Weights of a small transformer language model: a variant of Muon for these matrices, 9133 steps.
Each number is 500 + 50 x the weight over its row's rms, rounded and kept within 0 to 999. Layers, rows and columns count from 0. Numbers have three digits each. The size before them is the row's rms in percent of the matrix's.

# gate: layer 4 MLP gate, 512x128, rms 0.106, rows 160-194, columns 0-127
# up: layer 4 MLP up, 512x128, rms 0.0993, rows 160-194, columns 0-127
# down: layer 4 MLP down (transposed), 512x128, rms 0.0248, rows 160-194, columns 0-127
gate160 097:486424567473470531485508561450379507470528472503537422524528515518594540522487511572507574517495444547503528535482474537622369488497460531565523384593579477510505522476410594485395496466505505455473523398529572455494499469632497509602510509506455404522458535463486513470517534473501513532470520503504521546482627511466553500514537562432498498496515407505524446464364506553478509528517
up160 101:539488461418466523530521530581540484492489593437534498521507461459524551469378484531463432412512479478488462474474432441526550451440535539559464618433529532516402500523486503499563495449601520575500505453560474443560470523430635469421490600427575514483573528566446385504482452410488472474497500483543485452447592593473541558438454520509504447537487450497439478448541497513481546477555
down160 105:512506600590493499524526456432550535442472528474531501511468596480418526523457517581508588473524554440467555510542515507433377557539497512462550411466542447499482492451449444567463573565491445503485408585494516496432507467487436523559481534506494489541570486494556505539522426577535488461445467588527440546414534470534556503529556542599514468605526493581556547495443615548579539425548
gate161 102:618510498568497461526459470438440525507548530528491538448531434498520510547479491506582415471499495613464503410540476417517419537523537646563457544640517467558467403488500478580504472484548509527401544481571595426467482569478504473443577503513581480567464473524586523485450498547426506468459581583466524555521548458572507532432509454520469487527459508531518529483441441446452452517510
up161 098:481404510511549519514510418567488444511421465478504454555556521436526569494498554549522582547392539490443477434477631492517579590521504524501482450543526543510549492473555539525503526536375486452539476559428525473500587560504444531471511555468462503473426555433426482559418396467386454512479469544479476532486566465510453457480565490444429417450428426411517564519529485462575521474487
down161 102:597525541523460456503511480447381468484486417478483402471461501508539591478517438595469528461461540565506473492466549522491485555480554461546521451561498544413476516493519512398430540521456546466581526508462513504517483457471484579412430559540617526509624534450552474486601506492489453487578490470529546520452507552527470527534389472508467594502363568442478514440553565550549503507430
gate162 118:436486460547582449581473541516557479556509473504527561495557492472608576530458475475469554469507381526572441438463495454512443509511542543475573513533483520504491394519498588554532520417520509516527494511418571469502511464497541487421528486417599550424550572456452519436549418547512543490483474495641509526522531541492531433503552573564549503605563519529598503587570437522541426504515
up162 119:633494469558533403466528494540491483439424496542511463436449545445485522527511491583490555454543452524496363549492493502495480532413491606500417469485508391447530469519497593477563445545482499478410538473503459482461507461497434481374553444568473538517577586473486552506484436479425409494534494471501529563630560456474492528454481510502527496528536500598423474397520485499563523541514
down162 116:491571505546545599561404596568518441492527501523459533469497461398523409501611481446456460479478452485455483412534546505554497441405510392559541588428486509538457404530484458533476438446477528514572508543413449427438483389543506511625522468445498562469409518535457547537528446510529505498488458459532496499520469492519450504480544535489546563464501413506501509446565514597546502539560
gate163 093:491454409508446434529469566416480417410515534530544419479497528518491587529454514543549518480517481507498522458497515484477524527505543408457430413428476514467533583491392498422430497449531595583459524510419481537474343495455521568528502510531533622537500494512536523509453423451436446419516572493420421521529541465433448498486580479471470488551531508467470561526601537546543542528443
up163 096:582417481531589428476422459528545519496520500566488422537531500487464533512479449463501374461437481474553490533492489502495517479410592500507509508523555526576566418561515469475527517517535481441518520500525477539545552499496464474343477479560474427611512453450439544544504519562495603434411474401490540522511424482580596529492484483545453471551381502565483464576500488532579520460417
down163 098:516461594413455525517466426434456547512440538504539496491441487437572461450544533575481427490523573550546501484449486505490449460488540467468411584492408443541485567474473519466534494571501551432580449547522499514551494481591518464573423507572525447553406503402457443446474539577524468543529449530504469524412496479538511614560576525466516454513507499523509399609486518484465360506546
gate164 091:471571411467509558529409518522515516512487472472521527466456433458570504602502507481446555512536495424539688485521377523546495488538498519463557453571602492586501494497519575412518459471495428561507547523513479564534559411513512444464474495442556438545521506472559479584476491515545486531482525419467538521485453475529459516573547502559600481489574494459570524468477537414544545375449
up164 094:497483564590574567544416479498513524506505454477563625539519509523476555570495486422473450537481462476411497499476503461521397524541530491454533581423487432428405488478443457521504350494544441502424439541546404404541499482519542504582538399487480519453590505483489446541524466498449462503543543414468501444498471501588524548578453494512483468449470565518398430549509478422482500494449
down164 092:540460490380604513470563484534535463519554469468520454462521485431442443493480495509576559513541506498547606435528406512400499494381489558545543383490570552554520538480528567461531554495531483536481530523547474580502517501372461518427574482473518557600454571463471517447521496505498540458483554520423507457466447551460473517530620480599520501532395517423463446491499562509523457525558
gate165 108:522511472414523536449443466531496506450492499538464514548554513433470422552531493503479387517551557568503480475529493550519397536478455590520532458409439473503432577493465541429593460539420466416483467492541533437677491601560568541569550471527505470456472515429459448533512489510575594454486522503420613507534519515511487444465522486500544543500501494534454534404492572467552510405473
up165 108:514503523461493502501459640524426478384441478559491488457492527527488505540486503412456488477556476533490510525459487618497482439514479532522469466431391476545514502592577589443551484611429502523445512502600599475514467588558556483499382472466585510538527581481480464481508596506548480509471496462521530536476502510527462453408483559457498518542502494599447480449494451581520360483535
down165 107:532542506501496424532463550472452493480445506493574602521403441519468454497471554359506503529470511561453561602355543550423532463495468497520455443501569533495550528465517509497524473453489457496528435494520489374433461465534599341506419453508493536413539575456547476434460478447473477555407495512484560520524502507540451449539535466493466488543442500565476538558538490544531494506609
gate166 102:442459615486418478510487579512543477567577539508528528514551503434436526569470628415522479552496478569429439478525494565551384496585459440539561519485518384484633410498496460495538505525554546514513519510447535385519583548530502463551472511394620536504510454452485543485508458506475486488526492552458508440538561533455519412519486560474528493575443543448489562498497518465538503476542
up166 108:455590428537517506531437499483551568449446502432504560424528469514470386400506455594567523564514540453566492501438579510435527545492576516509497522510433550434545525420425543511457480499500396412490595548464499449521471592447625502503523535532467533517498470537394553522456535475461556525533552534470514628468419533496471516492432468490503478491473515509566532551457518443523428400512
down166 113:558515516473500521561508548470462468523556556440504513481543459526505410412480586514463538446561441475550513452529559534435567417544470460550444512466478563440544492480440569545465567467413508472511514551563488424518399514473434462528515493517521527529461528546477552397543548476516565489389465443521572590440512508505439451482554455538498582504596637416471507539525433462556392525430
gate167 070:479507570549470565592437558538560492530457509439426518427468507529516530498455359446496468479526470466499494536632448492514599546483607549502517501557358485449453432526463517524537439440452480524554557503453476504513484513530539583488454529542515502581479438469521548493450497484490510483527532555521417564495507560575444576489510368407629467523523454519447525426498475515462563508541
up167 082:554498486507530533563593493518456427597390514461441480463483508477514549479542530443542487566460439450484495529552374511491454549480528476498523484559494555471458579532559487515515473525485426369509442521412429535393496455461552562515514484463503464495636482416459537507435513579522483541495508568512549557351491556544506448492518474561495477547564409506532473454435388489457545513504
down167 081:484486530529435494515479479473593536391579463468519499553463542480434496506421437512534513433537532498541539501446516510465579483480530517464408446518533463501522414465415483494513505479559476582472496554558412513533443466578619438510423522596534496473455575505500432522476554445439584536458479423429488557565481473467477596538511508450557500413516602509503579548658528445529461488514
gate168 107:523420485445504499399435492553424506516434474473545485503593564490532541508453450453442486547502490485480481503526471488535464527540446536544451575587402485600496533528513533512467443545481498602555497490565483476526583405529442488524516487522526516591436545381536538511463387580435558551534481590505462511538603526505452548431494499595525552420468511389467455583512542474515470581539
up168 115:531472445497480603563458526574537490591522491541431454467520504480545539466500491530460548498479479566559496473468436412532617500540525495497476532558583470498505538423533485474619517436538561483522527468496473516545550463541417522519503467562450483520423522558505502481534551407562552514520512565470475546502481528488564619527448630592533455531386416409522627457547457500569526553469
down168 103:486552428462492532541524362491456462542493444423541484500487462441494480563492504475515496500563560486460543456456521474471502388457511532406538477445517454559520559495490465497507584494428510441478513504511503505449460544464539598504604499552484418497608490462488521503547535618471452610557531482535522503452495411573441475566579505482520503468397590534492491575468547623381529446537
gate169 100:487444469501465454450590448454509485473515596442560488471536506518472475600482628558489445426507542521436477467444467508520575467503500446496566478530493521500528571450510511468622437551545579502507562512571514457501491477455397485567489510566479491460405528567563475574526505528452542468458602513576533431481554505595539558516429536495488621524606383495527514413510492480511492499570
up169 099:521464506524457513523464496505450562468434496499417500445570477585537446429539534576517483547441558505449560467592440474471487477416500461450478546543492540531458465472467519393514483529526486509465465556430628563520452485596554574490478520426575476437502457539483543492446521538405513524500491568511481439523473543478485473441522574564479483627505424536569401567487492576396505418608
down169 094:511551502513491547459443500440403416522442460503522500433553526379521496492579510574414534517527493495562484565431537611517440517438454475527574451545590492501474499499516554379426581526464519473511575486523462531510529535541457508462493459538525457537596572568492584538530463419567559509561430497588591486506488438548487485519454436471423570573487467490456455477460409500564474430538
gate170 118:533542404465486512554520445494502476502468466555485452490577444424525565455452477412436539447501510593535569365504535563550438470541531581426444502408434435451590484564502500483446518493426469489527474538439494522471519458637507546512535486430495518465522485500537544465525553460507524527570537516435558504498440489511518449544514427430537439552573408472355465457449503535553493412533
up170 119:432528469532557547509472621441499421520497591478597442392511499524486478627503454546531439485541533536413518491518499460421548515508543526492524597480538483481524505565480445477460451435538520418481399507545536574552486516484499528526528499507504515556487441402613543461476472489601496488439433458437448551602463486549543508477494521508462397512531517591513452588543489389503551479449
down170 110:475463508497488558550545326376488476379504520511464505532471452602494507479450505504540450488467549464542453516431492515517511420524517544540543511522528448438465528519536592412489499485518514545383549512519541543555535479462430492434491520563522489593535412474467511487468473509380350478458445445571465422470456420485517441434568496527496496501494478514523502477548527478522555592588
gate171 098:481479501476467498468608549461565540484516508538542526505552450446451512534489595510493451466421489500520615502409469528569410482566531548453576488562518567561529498499594428560400533412447523520457446469438544490441475462443409404464493506438484459526509460411610482527582519522461456558470555534414459510397540458528497418521514468615483505539561516502464508553516540494460466442546
up171 101:503498602553436598536545494546439568468442504553515513531508489427485598593554631485527527522558531494477448595495531547481461528441515579532499503485486436550512452435448439441410510530476589487547436492492533405461532491524514483482523529482502472508512604472481424569559488532588456573436496488502493610508466536399464525482597607456538469530469500437410445511541421522500517504454
down171 096:500532451566522539501390553524517530492434447417503527519494443506523474490496419512528562476506522482490516357663420414446549571530510492501473511544465585506560500473448546471571469546482506577590479603517450514525498462480516562507443490509550553558438626576588462494532533425483531522565580532459487491519505562502390436523495473484549468490480497529565438512518543588464417491527
gate172 099:498532407309437483489526465442438511479467465520492485471522468520540478559482475504584469480476486578460424537449445553554519574443485516440498399512485475554521536551424555535527497494441506471502527520513569467548380420474387494476536548503451533383430543485494472507531475515395585464437484448421489564490493455549567476508517556458544463655455476490500478541453514487496465540465
up172 101:583521585487627501446576498520461568514516439497367510589509512513512511514463495538537508496544569573454433568471524527464497475510529482515534557515483424445464460461506537550434512439555522531425448566512443565524569497543492405529396498590437509499456488505485458436605566476558530528536540435546556495549417467455562525489554486462482465543553517423406402489510434452456556451580
down172 103:565529567482516586445517508479464519472586507502587463549498493508460461536484567558586417530437412520525624478501531489495546498502562519594462427397476595472480501508465542481413452519603453469448538443501546581523441483461555403567554456471492459493527470523532582473389570405498546463535492576548515504451471559468454471564543565499467485497578468433559540500437469515560433533507
gate173 098:483463475494512419548468572549538492456574550498510479542563482478509524481436566480472600449621529497521554534379519450480547439607566441428472527456551541515517443467471471545608544501541574560572488495552507509557565512484442530428543562564549467540507442518562502583538507535504523480572606448579532541529572503521539479554438443534452493505473473593518585392416448509516490468516
up173 106:523537405475578526508539453568471517495569464508516497443433485454477487564502533482484486587468508541556427611563427584440440440457545505564427436554518457484492492447513483545586446525557532511418532425532560514439462497458423577491503685536497527525452555502488585520504523508576491450415456533504547576525575475468494498500422467440549571479555484491504470471435402478511577488467
down173 098:378507458548502552495438461536549511471498506464620501580526524467558533466516489480423484508531424455463483551449368466452539536563573432507517413481501536492519448460490484612577516566436489605514454598487482471457470515552570466493507463432518457523447453521464453562450451508476511349523549503563461529480484512480531444451593490597471482580520480474585511501536549458594518559480
gate174 104:519459435459534487520510491511458581505479468510415484490526402468535524609472508410551479467485555569521550486608411536501575510502464541481467494496471479532449464568475554549484433494460627557543475503525461498514481436550398513412490501529578490546520536561373443502548548497447512503570450530539511429542518554486609359513498480500450576425554545544515543435548595492528460550546
up174 102:434447597574478421559545508515536504458560449504540497490532500524481445470525495524470574443473497493524371463476564428516503497475553478549594512630445481447387442498587524521511408544497485533497453540485472558484591472528516422498446466487465479525452435591474464493483545506480570502491575543485455633417535461373503574500491568555440526533499520448565538514595503442529456529475
down174 099:480469447474505521479489551514572468493432529461518490610537428425584493470467535542594413518524479544577574617464472476468458417505476481511435530516477572558446570488559531557484520562438501460529521554372539429565488427464519602575409479533541476503462467489488601561465529544431500516508444503469520430520570506480534452568466504482491496524417409566482579532413419485512485456464
gate175 114:458596500431538518539516544470564510471572449572455503496439526495605589506565446445587535410482512567553553472457487500541419474570425560560457491463524517486549510502559576534471450525516504468445534455436527440496482504536373594475523607547457440444445521396540547491460526500433602454474488471452486451437418458518513449492478479543460510477602487520471476477497435388564505519530
up175 113:616557478518506536431423600586497453517554593573413565480547515543479576470497575516505513464493470531476594541548414539452492522534508513506527555530508574461592495491496449557473477513421521516508456549429500454466411479513518519498559510436596558469548559525501490501540516525507540499519497329513610458572506544548544458388546547455567591545513525529458492558520502486454521493425
down175 113:572559519474399431449562537544560512467593386490394447600483479458550420486471449493417485446475533533519558470571435406478481489554467438475487452550407438472562426495500471536464508520521560570484477487482499497571496537457451507428447511448521445448494475508473459566616493494459464513396575545496569555492529467546441438490470430565506448539488483522536491484494506445532435503363
gate176 068:520546537508463494584485467556519420508498563534454426467486520461418463482510458410560523383545567503499609528464538520506438459546472508563474441594460525400410534519502521440555542565581457549599502503465587481510483535458604488413491512466512489579554556531543475515407443491545567553456469439575517481581407534486507549572463448471509519463516543489524601534534537523544573529546
up176 077:540550421463502428468412473432531554484532513472529574463479612443497548418557530583431471532531459443501483568465518474523549597514415484445431545563502514497455448423445465430510569477515515532520528443463459500484452474475540519522526504464433548509488474467529527482525545568533384511564537418529595580613506465563471535501463443480384426427497578561498510550551531438516499526606
down176 079:518481485520488584494544474449453521588497455417450508492485353525536545622521485434465504563517521520536457483511521452468438519501506582547607483549501506451472569539548570509406415507498522483506525583517469452537482441492494536501467576530533508503501464553380409457465468419489634532556440527504527532468550511486569455443434412577585441501505496532553432475454504578520476410449
gate177 097:489448542470516552583619582462453457452469517533456540487449532489468557518544548530571411553569513504592457556489494463460513511508541575428635442472418514611510457564531559514482477516575448573450466518522517475514461461427434539562431554536444551477494517419466493477520616553463588528538492438527464634454524398465554481477499510516515461526478456514496509397463497481492521480557
up177 103:511453409513547563490482549615520586448557410569516582456533560503468558497563487425406595523533469427477542437512463506579398485471536456390489521513650553573517504524521481506496589582479533482488520488486507526479463533490425570494473453453445539524556504472458483528407459475542542424540471488505477547457444412480410542551546519586507482445511586458539471513481506522478547467446
down177 100:507484453508494502515540482427528474543376536475503366490514442523523487424499502440463594462561518570561530597534461501533534523582465459535471468483527516473547423459485406492522585552558534499428523481440505447568551488478526651423448509486491526493558485540454584514483464522483571423501565498529516477514398525520495395430467419591519475486443470443587522424450564523555495491426
gate178 092:649498550428509545462586575462500474492440518506413429530554544459502591513467483491452481442478604384499498521540578540502544513501521490434542515489494477495462455472559598479518465491379557456458522548459614513526503499496596483417473465457464405518538468505477434504473544488481537483497510557398469452549467467439557379483485548573504563528512512515487491470556446534416477586567
up178 095:481503525573474418581442583504597507494510585565520604441512429504478365519461444507554498584526477512547511525535558414472460552526529499501497539454505463559508451554511489487489539449550449463513470473509476524492563458571508573501584495511428647549540530497502484435585532511444503510590533531414502435541469423451509565472476431561435464398480527565491524556530583492445518495404
down178 098:552594550443543475481525532455486549542556479497518472600466400566551585527510568483430567520483467526499514495530520497546555493409553463572446498591463505477569554522430484559448475527479549531583516522514517447480438485499606463529492599550563386506466490528475449518508544465426458541625436470494593532467509562443431532470430597532476522510569508544551476470525403439504549434555
gate179 089:496471418427541484511474567439397466491511591531571487452544485498477530500502510481506491409401528574480481451515519543463513526504505471525615417498518432496438553527545452534509473450641558448412482513412530501556475433564498442571551470509496422456481553553540466483481610480494560614533514594451573465435535387427549555469565441477448453471472479503574519476463489523516506511541
up179 090:570477447460461451554471507475542453390521512572458511618507536425500539455545484461511520483581525499513521538548554447563557450469483488555505460585497449379424482546488395523417481487519524523456590550413485452493531462537492518536557452585472450517462513501425448547519446484432512533492551564446395487424472414435424495579414406503519519457500536490520539583546458600498520505548
down179 092:507516475423548485484540451422505546425460542496459446538394453478521434497507540423547528446450541545509431484508421522505521507503393469487514441529565524462461549508531378544403436492549508488541505480490495351507555411497541477508628487523516524478484433497502533469525476568560492527533461488420526446477469512495437450497541453524472493462477505482592576527523549493405353488357
gate180 092:581463495505455517562433522444499531594496562456415509489473522493510489585458501458456523460620490565599548516521492523531537603404520527540517518552451531530517470479514485454562585403440442533503562480440563581452390487508617537550561501547456444407469489470513468471503558519507540500513499509532582562463551535520570489449431454506458464504559500597549404501601523452465520473583
up180 089:580487515566466493490385510452551582513463469545416511438465422540470488590432504503458465446543493527563512521557469496561504481470518471591513570370428446434604475497493436471531498416483449553517543543496493565436390398500547547520540409544539576411501495493566394465497444477480564478513605421482504478485497572561533500514474537489445444516491419589489498501532465509492515531513
down180 093:503488474564498497544494538454395502456501572485514538457482499379507463513488530477418455539419433466444537614461612467496429521457547585470450544516482466524490511443534525477432575488410434535539512530539451494550420525468435437480445458540517452604424511439501487501569555502545425595548558582436444504542407428484514498489477527533551580564520455558433501560564419448461513525511
gate181 089:521406515519456521511469501538582525486431548504484516559421488531493432466433476611444588572554487518473515454594388480494555567430547442484505481550516455464594511500521503496511499587601473456483549564408563506502544512526516465529397388458498509524553526565533522436500518491462501389474515559568575514503534536560472417506448496517603493525567418539452511427557576510436482533545
up181 094:492444520487437381429464555503466526480476553505401516488552493477444461515559418531576453510479457470432474536546431566512570473425495540475498459374469465382533522491511566545400442474443393324512556553514501517491535530538509488517484444500481531536503519561468551510581506509526469471520515463530484500474606514436525542377448486471502512515607475521525575515534572505508425503441
down181 092:492512487565529514528558539513454574463611402467465453508513547579543534617515518453407495501531519467428481425448467520540475558489455431487553562488461492490544445500553473419471545534471575550508564483444455468419420539460548428493484548564456450552472477453561480505402419449561499466459473479549405546539380534560449409573465493396465546577436505473509498476495516485453486573467
gate182 098:448533495585515579479567531432518493501553385551486490434508443411535599559482414499533547430439501501530468507453520501587468508606501475541585461456573477477521425544533565471523621453595466491508450529493487440425450452562533544537578496529540488400430527438490475535474516438504523535465527443453522469538490517565548528467463498534456462461464479489402483610563526535462506619448
up182 105:513511490472452452425404512602482394476506500444492493541593555481497491428492487540524477469553530518561541428526578516458512550437536461520479536571529491470515496493457498424422431501527452499450557575498591489524577497459495498412443616435442525564560481515418526584531587431535500488539419482499511459498498564484506468553492405539467356481401405508537575498553559475488490455552
down182 103:489550511481456461524553495443477571559540509477366444491503457479455435471540520639463444545583481544501578425514499512489538502486466596562458519549423425594485511474499504539544481534468556554484447499499452553471475473566570512425500504408385556583621434503537446495516529502483509460550485471592513515529477535397444570521568409513509465561546428466430494489545551524465500578508
gate183 113:514517445432463528477571532427469431599478434511543562530566488488548521560535442610526492603535579486444528506496521497486480517380581558531480597492471575548500525502502405449512563436572485488484463426497597425542449483462508416488412515440481509535437385481532532534542441506503542512484508548500416486464470573428457450417492534497528492500510465431513427471557543529513445427596
up183 114:575436490541399593518423509390476511440529485476490420501603493514588471499420527476539434532485592531533463532573458507490535486542444485534432477492506576477455438515510491493491476516474500550502567455557565487477403528428537456578420465457610485468525476496532442525520341491450504522559415480405567538506483490421445474432490509489581466417488500472512428482433558560516554500497
down183 113:523512430407482462483468501468432532534514583467457515486500568461460471435485481408559530574487504487538607406454564518464429497509510459440467569491672505549507530529502559483443492393513532461468474474516462408439505520551510486454485570491399493415463520428456528508471545507613504513494482594375518515547445482465500488477562422523538512458482522546484469488476567627508410480532
gate184 109:479506548541475489516541433402503440510475538492486500571554362380529478506585528454515541543465539549587524464490518500535490511502514592469573489372492416539408594493506559490487497517449567478445573496546519533518462535481555469497468501466480539427516517497492505594483503483523450416580478438525579418415496413462502496511464410499508608497548602485523476610465502488528541597519
up184 106:485471513581578515476522455446513505456497598470512530452562450360524446486541512475492596487440468561537481514540531553524514480478485617447588475406487372496461596529544562480470520566430514443472493455486466490512478538586454538454401454430418465403441472579440519545509497509545500505472513582575542456488516501423553550598478539445513509539511536503543413519535463419519519535441
down184 115:532469529553408600416427560512578416494577499513573536540540556542533482557484483556632546484415514457470375505588546407475560507504497418521489484499465511576508474552495552533457478508489393468423495539536479552407436491458454543593478484436558475528538571528585422469432551539533535597543517413468522489470551427502555504491498503526489544497517480522522459443494546437530476523518
gate185 095:496528500487529548522561557527501477466584474512428566499511509546607413568455580551546562573634458500458481447552529432532490447482478507515430444415574550566566554449426593520504422495562575471540581433533622471504475441562401533509499560574508534568495514403497529506474544491517524590532494470502488479506446479460464466468413572446547551471547480512538441502537526469568515479513
up185 104:470601528529625429410542541474513511450496454536583425580573505505480456536488503497481428427428497595539439494534569557463479452554479476435431494508502488430486481487527582535425530553401467532519583503496453449392518550493508611455538555486517445492529493445540532568438429449441519511515464554476496517539578498434486481521519516473476497473453487475514468630558556368548460519542
down185 102:566503450495513472467599511521446499484544491445506541471469474603496550496439544507518514457543465511489428517538515517529542515511441514516538499485466470397514583523569494533508392492498508513550367513486531468433503577541525600537521541426396469455420486525442528541399599617441451610513455406554417542581545447494526500488480445483478550446524535467450444456471585474613513494493
gate186 086:432522519553514590550401491520540500493473505453528540395463621556510506476511506553543538521615574499522461471396531532565485560514612510471506540447473499533449574512592500549531589476506503454438546532536545589530539485537475505524554567534428492448491485493559466428447458501511534435563501620495421532467525444524388501493560539462421541513553486467520487509488412550424452401539
up186 096:489595544555645517478558469485459552532556515477369450534433417431557508508496485524519524462478511525450450537535523499538598478511551497608556486454408436510562425535486510561421357465539471508539528518496508533478448512567464506493466536469523532416541435448466439470497501524493436450472571434540478532539523470397554507398601512457506512496536484434448430497498487467428471412496
down186 090:490462448482433478516410499484445509535450496427594548446565497476456444483513466465563502556586599510573507519440506516607380494545484518469462492507570470502494513448552518487541594510503581496440548493469598485452442529473467507584533491554491501461555550439515490408560387506487450432454423453480521514501502510501470480574562470618507493502465516586501648413484469494543587510554
gate187 098:599536510487408499421460487461564607444504510524581540458474531513487550583388448535497502488483472530561559409480523411533478484454546533538472511560493430473401460504461509543595583477378530436545472483495494449498483482491403452526494471533533481467540578532522425513463606465534511571538440603427550508519528497380514539420505498542512456467407457415439526449510488505517532476512
up187 097:533474404625489437587535457497493488499568498520516497503505521450490513574548480523440567519499497483527651499471448395507529418553443534541524455375515476411539510529383421446415491435551497477505497486526504536494488489476459445476569519490513432505611529464473528563617446534533533492589513587525485497572479497449556507416510526514444502474505490500494528585575577574563495524555
down187 096:577493473489455492468564515485441519478520500510563558551433539530507528422477462453467540463380449460593584499512522477456501479505547529346439492478520488512569467491463443530477512594489534529372522585467459462426500641476506511554466541541511618581557504527510436470523529414552573528533496510542447565537479531475449465480452582529486440512594514495477523531560505426553480561408
gate188 110:572532477459494510446534427427553568439459518576512523553580532481510491572519564468557567414619456575503556553517555533443441527568429506523505494488522503457484440494532496466482511603520546556529512515484495448491434424529433546544507571452473491620523540480434413528506417512487500514450519487546505479505474459453499526579506552503359601435395537515470520447429588534526511591549
up188 109:455436466462447569439583564389529545610491398546532512543454429501507583518565481541511463504470528561508531497502456514535493493492470546537522494507551458452530456566508499470531521428535367566492513541504556578510474543492458480477470566470558482490535464544476489382471499525514529542414439502525450575479601554501550413459574369460496485511450399570516546513434585481424545485564
down188 108:502484488542579562470547489507507516507512472479473527521420491457412632425442553468508524484588405432448497443509624467481484522457539461503477563560473496469531577508512456516492463556527530508480470422538551474505565496520512463485442462472486499515495583476601529542495419543417556570462617430429486462503472566417535422522475394459614509402495515417535512560540427581528484522515
gate189 111:470463489401516494514579483467490544453517550399474466552576552389576477478488487499583539453516510525463485423479431433507507393473419430557419585478520539501460515373501482454463476511481533538464454494520451505536540535485395509601543462509559569426529593522516530523484457440476465491517525437425451531629428548397435570472547558530473570505521489436497520539549549479506520485534
up189 115:531496431413515513544520357546467414522506444576506456512501508554507509563461477434494547532594460518482540542548529614479528674444488544595507434529497466436493463428395446527522525445559477587525490430497506486449540524448506607398399511500531506527524500420525473500474504417533415505553507535556505445514539492446458500507527484473496454444543482436559498580494493536470506557443
down189 110:464564493545524538443557491480436600487434464497500542491453451421479502484420473432449601524532569436477498571434556494472494519485464406496456495555516343382476578506478565493546473525479518522469521563462510526393521514451565448488510525403495567489434593553520518504543517457450585434453542574486590500456517488585570479477540448427465464576493545513525531465519497532518517472386
gate190 122:479499437444589537544519435477522555562525446488462478562619444532541513506507495509628468485535534492496574516573461521517434391507465602461490533501528591433573486536449423490448473440474477557451538587453426483499435505538519466463485480490499538424432469457529512516634479484574541504526462481492513401524464528536459521526450385447443469529476623584470470427493494506550580537474
up190 113:509552428452493495528582421519497574513592477506490551511489513563456455513555502437501473520510523471467556574619524426412445470580531542539471546494403478383515543568489503445518499427454579518523515541366483583438447578519530481520519574521430416415504552469462547430474463555505518489500472555489416472467464554571395500525480452456444568549529482494475546576426501487492582483475
down190 111:589499494510536463397503495481604410534538456529515497567479506498512417549536509501492524580521486496524384589507407533509455531423475499443504480520545536435520416547502561548478429560441519531432459537463470540518573485415537485541572561466562557560474474540523531468514468499529519393528554422445388478420496444423535511519475463543449472494529509544580464493515476506583429583362
gate191 077:459444477526513534500554438430596477419440455482541494506397517486385461602481607410470495475503488462530512457477474492581556456474529552474576450500445433528446559560528461507438526504487492527570594479416463515472471506573486503519521444534441544498567548430580395510416524429495454495465578494515492542443434585501499511619433525515509430548485433564523495404471481536546460509455
up191 089:463412516431421495456525469498467490439499545494487459491480512481469514485601491540454523453530477550498441537474378419538610487494491421554410508447468429402478543522431446552500449428514570473394547471519508590488539508489607517589529478447484432517452489462485564469442580558546436389540512529524463470538427554463460588471519612507501526498565498534479457444468446483509440438559
down191 089:573603562469552512515457544498562457567520530546560509463491497543564470507396451529505527563468504531414585451528479475513328531498548454489521551580540594572490428484536560481511483527504501483555484503511468470593474485505411491423543553478527470432528511533497436509529455481448503514477425513522507469480569358523556488414551402458463514468430633447511513514555470537443466566534
gate192 093:579461450471510460633467538467443535497594491587480475442495467469495500442463533564443458442496502462510478429433545543486459477539607568468432486493528507425509480472587556516626530540494606378509479513512491427496408514478534474448496550467571481490519436609517458502585472533503425477532467523499505467467571540443571507517485550476520548498502568351472423494404505469533506530480
up192 091:520481459557459454444538517552500453528417506602556454536540485517567468490546488509528495458464518473495521631478486468442497486581439555470536464526429599442440458551506469457491586508534441514457481496490456563501595529526624561500532484526536476486511505513460501558444504540518564441426463557519461615509586498536462581571564518425490519540518505525512537325489418527395478588521
down192 096:507480548531491345544553399580369513489522530525460573429611493603529485568584480418494499571480519495449485455569523427513451512486499520458546482422386498546512561479536443470485560538476556518462477494509454474525599545591535553493494400441538579519433452494516539470538472486561527523495550504555498554413488485519576513550485454503481509556506515440530529467548427474511431583462
gate193 095:509654422491422513496484550523518544475525544610527507490561420476539452509512543529585461417529422553420489487526491492559510432537549479450507529532489493557460568569499442514572532474501547429496466476420517511502498467467452578513578544513523465452552528517507507552573400505596511511462483416504548424539434453573457516487439438439461526569529462473480355481407528385541493514506
up193 103:512625563496483561618505435509532448499557501530469520579494500473498534527517525519460451452538574596570425370516518490410497523492379508526445444612486509555518556446571521542560563430559558461488543460519469626522536480519494551534536495541547484564570513527450424480530492563473513529470556465434488542468434570554438448449446533494440496517493463545431487419427465515547450534500
down193 103:432453489541533487449535489469429534587561457455489441502506501526486431468465534518423549608470448492531547465491573544604460639454548493444487464526514529492485410550437533481453569543497536488462453567449515549401450512530479509625510417504487428518556532531455541493457454523538532490497533547494522555461504471507441530498599540579532576555417535502429612595526496482487392423482
gate194 113:433492470429574550516441566579494583521567513418415448496568527503442494487554460461498539533565470477493616458452504489528621515400518432531442468565524504547505542544573488502540480441469559439470522570484526513555467591488516507536519580502407506446514556517419479516421483532582630451469522517461519480409564609514533447463478555487507520558531564508515411464493535517589521526530
up194 101:486499460451504480499490498499558365594576509502394418425496504500545523512459469443467501475448507523568469483530459457545478474555501478547545530530578477468498435526439553524544529489599469365512412519515515484527473523345519511410579464563517518519445437474461520435490636455568542523459488540443516408579541559514578537539436506538532416484406508461532467492525504486505501581477
down194 112:530538426560539544585518502523434525484439543414441515492575514518498546453491544593527432411505426453511594526449506553606504522508461523499445500477497538422490492497535513574498517412496506470536544504516554512510562491452393543536439482566470538468445480513485494556564487493457408544479610588529459552463639511502548607496556575439585471474428487589413489514539536553526448456506